{"num_hidden_layers": 11, "hidden_size": 96, "num_attention_heads": 3, "num_key_value_heads": 3, "head_dim": 32, "intermediate_size": 256, "vocab_size": 8192, "hidden_act": "swiglu", "norm": "rmsnorm", "norm_place": "pre", "norm_eps": 1e-05, "positions": "rope", "rope_theta": 10000.0, "rope_fraction": 1.0, "qk_norm": true, "attn_scale": 0.177, "bias": "none", "tie_word_embeddings": false, "parallel_block": false, "init": "uniform", "init_std_qkv": 0.0567, "init_std_o": 0.0, "init_std_up": 0.0567, "init_std_down": 0.0, "optimizer": "adam_variant", "learning_rate": 0.00446, "beta1": 0.9, "beta2": 0.98, "weight_decay": 0.022, "lr_head": 0.00858, "warmup_steps": 350, "schedule": "wsd", "decay_fraction": 0.895, "decay_shape": "exp", "final_lr_fraction": 0.02, "batch_tokens": 32768, "max_seq_len": 512, "doc_mask": false, "train_tokens": 159900000, "max_steps": 4880, "dataset": "wikipedia_en"}
Each number is 128 + 24 x the weight over its row's rms, rounded and kept within 0 to 255. Layers, rows and columns count from 0. The size above them is the row's rms in percent of the matrix's.

# layer 6 MLP gate, 256x96, rms 0.135, rows 0-32, columns 0-95
size [101 115 105  94  96  94 108 100 114 100  94  99  84  95 101 100  85 107 101 102 113 104 109  84 102  92 104  97  92  99  98 101  99]
[[132  93 120 130 143 156 132 130 109 141 118 121 138 120 142 115 111  75 157 121 126 158  88  81  98 131 141 142 107 146  86 134 189 128 110 106 149 144 117 145 123 128 105 116 145 166 120 150 127 170 180 142 133 115  77 149 135 122 160 142 131 117 130 164 118 101 125 133 169 130 110 144 128 138 144  49 112 147 161 154 168 132 160 129 102 117 140 107 133  95 145 124 128 109 176 121]
 [107 153 126 103 136 174 112 135 137 138  84 139 124 130 113  93 144  50 143 128 123 130 115 141 123 102 124 145 128 108 166 106 125 102 106 161 138  87 137 158 162 125 150 122 130 181  99 148 150 107 111 123 121 108 104 128 167 176 119 124  79 102 107 157 128 146 149  98 164 167  92 150 146 142 110 116 142 121 163 151 163  82 105 153 127 135 107 143 137 113 110 109 146 120 124 133]
 [ 95 138  74 114  97 130 141 166  73 110 131 118 183 161 115 128 133 121 138 162 152 147 170 138 104  99 104 158 107 123 128  82 106 165 155 135 127 111 132 155  98 114 182 151 127 128 108 123 170 136 121 106 133 147 159 133 134 133 120 159 125 124 152 145 131 147 128 141 123 159 144 143 109  98 122 131 108 112 160 138 138 138 156 108 143 155 185 128 131  95 136  86 167 133 117 164]
 [123 124 137 175 152 133 150 134 140  96 119 121 121 141 126 141 128 113 121 146 147  95 102 116 154 121 153 156 150 100  85 173 141 123 155 158 114 152 141 143 153 150 144 135 149 158 127 166 106 170 151 125 120 137 124 146  84 147 144 128 151 115 131 138 118 121  84 125 131 146 151 128 126 104  81 100 108 149 105 135 134 102 123 117 168 106 166  91 120  42 149 143 126 169 128  75]
 [123 121 123 151 141 125 152 134  87  93 138 128 120 150 110 117  54 113 126  89 125 142 127  91 145 171 145 140 127 159 104 163 151 151 158  98 157 126 131 146 140 123 119 104 134 105 155 139 128 139  87 185 123 134 121 118 151 174 152 172 134 101 132 108 150 112  99 132 113 126 140 140 151 109 108 121 139 143  83 128 166 109 107 148 130  84 109 163 100 164 147 128  89 109 160 106]
 [115 159 176 122  96 142 113  95 134 161 136 133 129 119 123 129 101 127 108 123 136 159 113  96 105 134 169  81 104 140 115 168  97 142 100 181 149 152 116  92 157 134 147  95 168 123 173 126 137 151 133 131 153 178 119 111 114 119 115 124 130 130 117 110 121 132 121 141 148 150 155 103  99 110  82  99  92 113 122  88 144 128 132 136 114 125 113 154 161  90 101 154 164 129 139 181]
 [150 103 144  93 150 148 152 113  81 115 115 147 113 106 108 106 102 129 148 136 162 177 119 153 150 176 146 123  89 182 124 121 141 129 115 105 111 126 106 168 120 137 151 158 155 120 143 127 128 167 113 121 133 139 140 104  79 136  95 147  85 147 106 155 144  86  81 117 127 150 161  94 101 141 154 123 117 137 115 103 136  95 152 112 106 150 150 156 112 161 117 107 120 138 160 155]
 [158 143 120 164 140  64 154 124 152 138 144  98 107  94 117 105 111  72 149 104 174 148 146 101 153 107 134 165 110 136 158 153 139 115 131  99 104 146 116 116 152 158 138 107 158 138 104 123 155 145 117 126 133 143 108 106 104 148 121 148 117 164 120 116 182 108  85 141 104 123 117 149 158 100 121 118 141 120 153 129 150 114 144 166 157 159 147 141  96 153 101 115 113  89  98  94]
 [118  96 158 126 123 130 136  74 120 130 162 175 132 103 123 106 120 145 117 139 123 161  90 164 140 125 103 173 141 135 136  91 150 100 124 112 151 176 158 145 140 110 146 133 130 111 124 114  97 163 129 111 135 134 124 149 143 124 174 121 104  99 134 184 138 145  89 145 135 142 164 164 114 134 180 135 112 141 128  96 140 117 177 103 123 128 151 146 122  88 114 144 118 172  87 106]
 [121  95 141 129 114 165 157 103 136  97 108 157 135  90 106  81 161 159  94 112 103 162 123 161  89  87 102 170 159 174 131 103 121  80  91 106  94 123 127 125 145 144 124  99 154  99 113 152 121 123 133 118 104 183 155 135 134 129 126 104 101 148 130 137 165 141 127 148 138  99 129  91 140 141 126 119 138 122 124 124 109 116 104 105 110 110 119  89 128 154 118  92 122 119 115  81]
 [ 75 107 133 171 113 163 123 114 112 166 109  77 130 119 144 160  82 129 156 158 138 121 121 133 169 145 116 158 120 119 105 103 128 108 108 123 107  97 161 128 123 119  96 137 153 122 120 145 138 163 109 115 157  97 122 131 128 154 124 154 153  74 123 114 137 135 113 148 106 159 111 122 116 135  83 128 153 150 133 143 149 160 117 104  84 132 162  96 143 145 124  64 169 102 147 134]
 [128 153 122 137 138 143 133 170 143 142 107  89 107  69  86 124 139 162 113 143 104 167 135 127 131 157 127 165 177 138 121  92 120 141 107 138  83 125 144  85 119  98 143 137 168 129 133  80 106 171 169 138 171 118 104 116 129 119 125 172 146 147  98 152 159 100 136 157 102 129 150 119 125  81 137 114 107 111 160 159 117 154 134 135 166 119 149 123 139 111 147 136 137 147 135 134]
 [162 117 143 130 132 111 145 109 108 111  90 119 128 106 129 123 131 116 119 102 108 123 152 106 136 138 115 141 152 123  66 150 131 143 128 138 122 140 138 131 103 151 135 134 114 130 129 112 171 132 149 170 140 116 102 114 188 147 100 123 147 126 122 117  97 138 190 152 106 130 151 171 149 131 114 157  67 190 105 160  88 182 133 132  98 116 169 169 133 146 142 108 108 115 134 133]
 [152 128 127 163 119 147 137 139 104 177 133 147 108  88 100 147 122 107 152 101  88 160 104 137 128 154 140 180 144 140 115 157 140 134 105 117 119 149 166 130 105  92 157 157 168 135 105 155  99 157 131 148 142 118 100 126 149 141 114 116 123 111 105  96  87 138 142  93 107 116 136 122 140 113 101 164 162 170 134 120 121 140  59 100 117  94 161 108  97 158 123 152 136 125 138  99]
 [154 108 131 107 138 140 138  94 141 129 124 152 169 109 172 150  81  95 158 101 151 156 118 123 126 134 114 129  94 148 100 117 148 135  84 109 113 146 116 115  81 131 130 139 141 136 128 180 121 112 121 122  93 182 125 117 101 146 118 192 124 100  94 138 132 115  94 146 135 118 123 135 107 137 114  95 134 127 104 138 126 114 108 102  77 121 112 185 140 115 129 138 120  97 149 186]
 [133 135 118 123 105 104 171 116 138 141 141 112 180  89 132 100 110 113 161 133 148 166 138 143  96 152 138 185 176 127 128  97 130  76 160 130 129 129 109 128 139 144 135 169 105 169 121 147 110  92 125  95 107 101 123 156 125 113 130 133 175 127 153 161 137 121 138 127 117 101 164 173 100  99 117 141  98 104 149 132 136 104 151 159 140 122  96 112 120 107  99 175 152 150 120 134]
 [157 162 115 131 132 130 124  95  78 130 110 115 107 118  93 136  81 109 146 159 125 112 115  98 110 123 117 124 119 124  69 127 104 150  92 118  94  78 130 152 174  91  96  90 140 112 126 139 121 137 154 122 126  99 134 144 130 137 139 171 147 126 118  89  91 134 147 134 119 154 104 136 116 159 127 144 151 140 127 121 181 112 157  95 168 171 156 124 149 146 140  97 118 141 153 167]
 [108 137 120 117 121 104 169 130 102 123 111 205 161 109 130 133 154 133 142 153  99 141 145 116 137  88 109 130 143 146 180 134 106 119 147 107 107 136 150 121 142 119 128 163 150 122 118 160 112 145 112 130 152 162 203 114 131 138 127 103 141  95 125  92 147 120 115 141 149 139 154 131 119 123 144 136 133 120 123 155 114  76 174  88 142 164 164 129 136  68 122 159 104 119 119 113]
 [132 143 152 135  86 154 117 112 107 145 163  96 150 125 174  91  92 129 107 143 143 145  94 108 106 128  92 143 162 122 169 109 113 160 104 107 115 134 152 162 132 144 181 135 102 122 163 138 103 134  88 108 105  91 145 122 131 140 136 146 147  99 151  97 127 144 136 126 144 146 165 141 113 138  92 147 104 160  94 113 121 152 133 159 132 135 141  62 125 117 120 163 168 135 157 146]
 [119  83 146 151 154 150 131 128 127 111 126 131 150 116 155 145 154 129 111 114  94 132 140 107  76 131  98 127 126 157 128 122 149 128 135 164 135 147  93 122 140 139 142 129 122 170  57 141 133 169 115  82  92 128 127 129 111 120 100 116 141 108 122 141  89 146 108 138 111 149 177  90  94 120  95  75 117 120 124 149 134 137 166 111 156  94  88 122 148 155 126 162 165 117 143  91]
 [109 102 170 148 109 163 129 122 126 152  83 126 136 109 122  90 114  74 152 113 124 116 146  72 117 128 116 124 140 149 140 118 108 121 104  95 120 124  97 108 103 172 118 166 131 135 149 140 108 174 107  96 167 118 120 132 123 122 124 112 120 137 171 111 119 166 182  87 125 144 180 109 135 118 161  97  94 131  97 159 120 101 153 145 137 149 123 124 174 104 115 139 142 120 112 134]
 [100 124 124  91 171 149 162 153 176 141 168 133 138 138 151 115  99 120  95  86 111 121 115 153 127 148 110 159 101 166 146 122 172 127 109 201 120 142 117 107 124 133 148 155 164 172 149 125 128  92 114 139 113 104  95 138 130 146 141 156 121 110  66 133 141 103 117 126 165 105 131 142 133 113 155 137  93 112 150 138 142 120 128  96 167 147 128 147 160 122 125 116 166 131 133 147]
 [ 91  85 105 115 166 148 112 121 124 148 131 133 121  93 115 148 132 113 157 148 104 122 143  81  97 155 182 157  88 109  88 113 137  94 143 130 163 148 121 136 151 138 160 132 143 103 156 126 154 107 118 139 171 136 106 120  98 169 122 103 110 136  76 150 138 151 149 110 137 141 131 136 131  82 118  88 142 141 121 176 127 150 129 132 141 149 110 153 155 157 126 135 153  78 127 161]
 [142 151 114  96 121 118  94 138 150 120 139 156  83 153 130 122 121 138 126 113 185 163 178 164 124 132 132 139 116 125 155 153 142 110 152 135 165 120 110 122 157 132 126 141 148 107 106 158 164 114  93 148 131 148 168 154 125 113 131 143 131 124 162 144 101 133 140 137 120 111 130 146 188  73 139  81  82 118 116  96 108  97 103  69 130 148 149 137 135  97 104 127 108 115 128  97]
 [100 123 117 126 161 144 107 122 140  82 159 128 124 140  87 138 149 108 108 179  92 123  77  82 152  75 124 155  86 158 182 123 146 121 164 127 159 119 112 102 145 142 146 120 164 136 124 135 163 130 121  88 117 112 109 134 177 122 141 155 126  96 137 135 151 110 142 167 110 142 141 153 125 135 135 101 136 112 113 171 129 108 150 108 146  97 100 144 128 139  99 132 102 142 117 162]
 [148 110 148 101 121 120 169 117 114 146 125 160  94 126 120 135 123 153 142 134 102 138 156 154 120 160 162 113 110 158 113 102 165 139 174 151 108 144 159 176 112 131 171 131 110 155 118 126 124 173 107 153 128 169 158 145 130  91 123 125 150  92 100 109 148 158 120 164 111 123 118 126 127 139 160 158 144 166 151 129 167  93 137  81 112 148 153  97 115 159 137 148 120 128 167  91]
 [128 166 158 127 154 163 152 157 148 159 128 129 147 125 139 145  95 100 163 141  83 126 161 145 124 119  83 112 185 129 182 122 108 146 116 116  71 136 123 146 128 125 177 130 123 112 113 123 130 161 129 108 127 135 129 112 138 135 174 108  88 118 154 158 134 107  90 152 160 150 123  83 112 147 141  99 160 161 118 146 101  94 127 132 116 149 117 103 136 166 113 150 134 126 160 121]
 [165 147 156 111 138 147 147 136 141 131  98 148 157 133 138 176 123 113 126 122 109 124  90 153 154  82  56 178 152 128  86 122 147 154 147 140 144 131 145 116 125 110 112 178 119  78 108 139 102 137 138 118 139 145 111 166 172 139 114 105 136  77 135 118 121 144 144 127 144 147 131 128 120 108 156 120 145 127 131 126 135 128 115  66 116 151 145 120 106  88 120 160  96 145 129  86]
 [126 138 153 131  94 112  82 112  99 110 129 147 157 128 140  85 138 140 133 123 111 112 133 105  99 124 133 100  99 137  84 101 125 127 155 118 142 103 117  96 146 112 144 148 121 114 168 180 139 112 150 119 129  70 143 154 112 122 116  68  98 124 104 153 111 145 114 106 146  87 105 170 158 134  95 130 118 146 106 107 146 136 115 184 149  94 154 158 128 131 146 107  82 100 126 143]
 [137 177  75 132 128 106 145 161 145 105 150 133 153  92 147 128 121 116 113 124 164 111 142 125 115 176 133 106 113 157 137  97 108 125 127 115 112  97 131 155  69 105 155 129 126 114 124 140 138 122  82 129 122 142 140  55 114 191 146 179 106 115 144 129 115 138 132 182 158 152 139 122 147 104 140 120 104 124 142 141 136 160 110 113 158 112 110 132 151 146  97 123 147 156 120 151]
 [141 120 130 133 131 165 141 132 156 150 110 160 127 107 136 138 122  78 164 154 158 121 113 114 142  89 115 177 100 118 172  96 134  90 108 141 125 127 156 113 120 126 123 142 159 150 127 184 159 172 158 107 113 100 194 143 118 147 148  88 110 128 107 145 146 113 144 182  97 140  97 140 153 138 127 175 106 149 125 140 144 103 113 128 141 124 110 124 137  89 130  95 127 144 110 139]
 [158 159 156 115 125 131  67 133 126 128 131 159 115 119 163 160  95  89 123 112 168 132 102 154 122 139 105 144 127 151  69 126 104 187  97 107 119  97 145 108 115 151 176 114 148 137 103 141  99 142 123 130 172 124 147 120 136 156 114 141 125 131 141 137 130 109 122 145 134 147  96  90 117 101 150 109 128 132 139 143 170 104 148  98 104 123 149  90 132 126 120 126 169 144 175 172]
 [153 126 134 126 167 120 139 119 153  96 167 126  96 157  83 136 122 129 166 124 126 141 133 115  86 152 145 151  82 171  91 118 120 134 103 116  76 112 161  95 152 104 139 121 144 149 169 145 113 152 130 162  93 135 133 112 155 129 112 155 138 146 160 130 137 118 105 146 150 148 123  93 144 132 118 148  83  98 145 163 125 148 164 102 116 144 129 160 156 122 105 126 110  73 167 124]]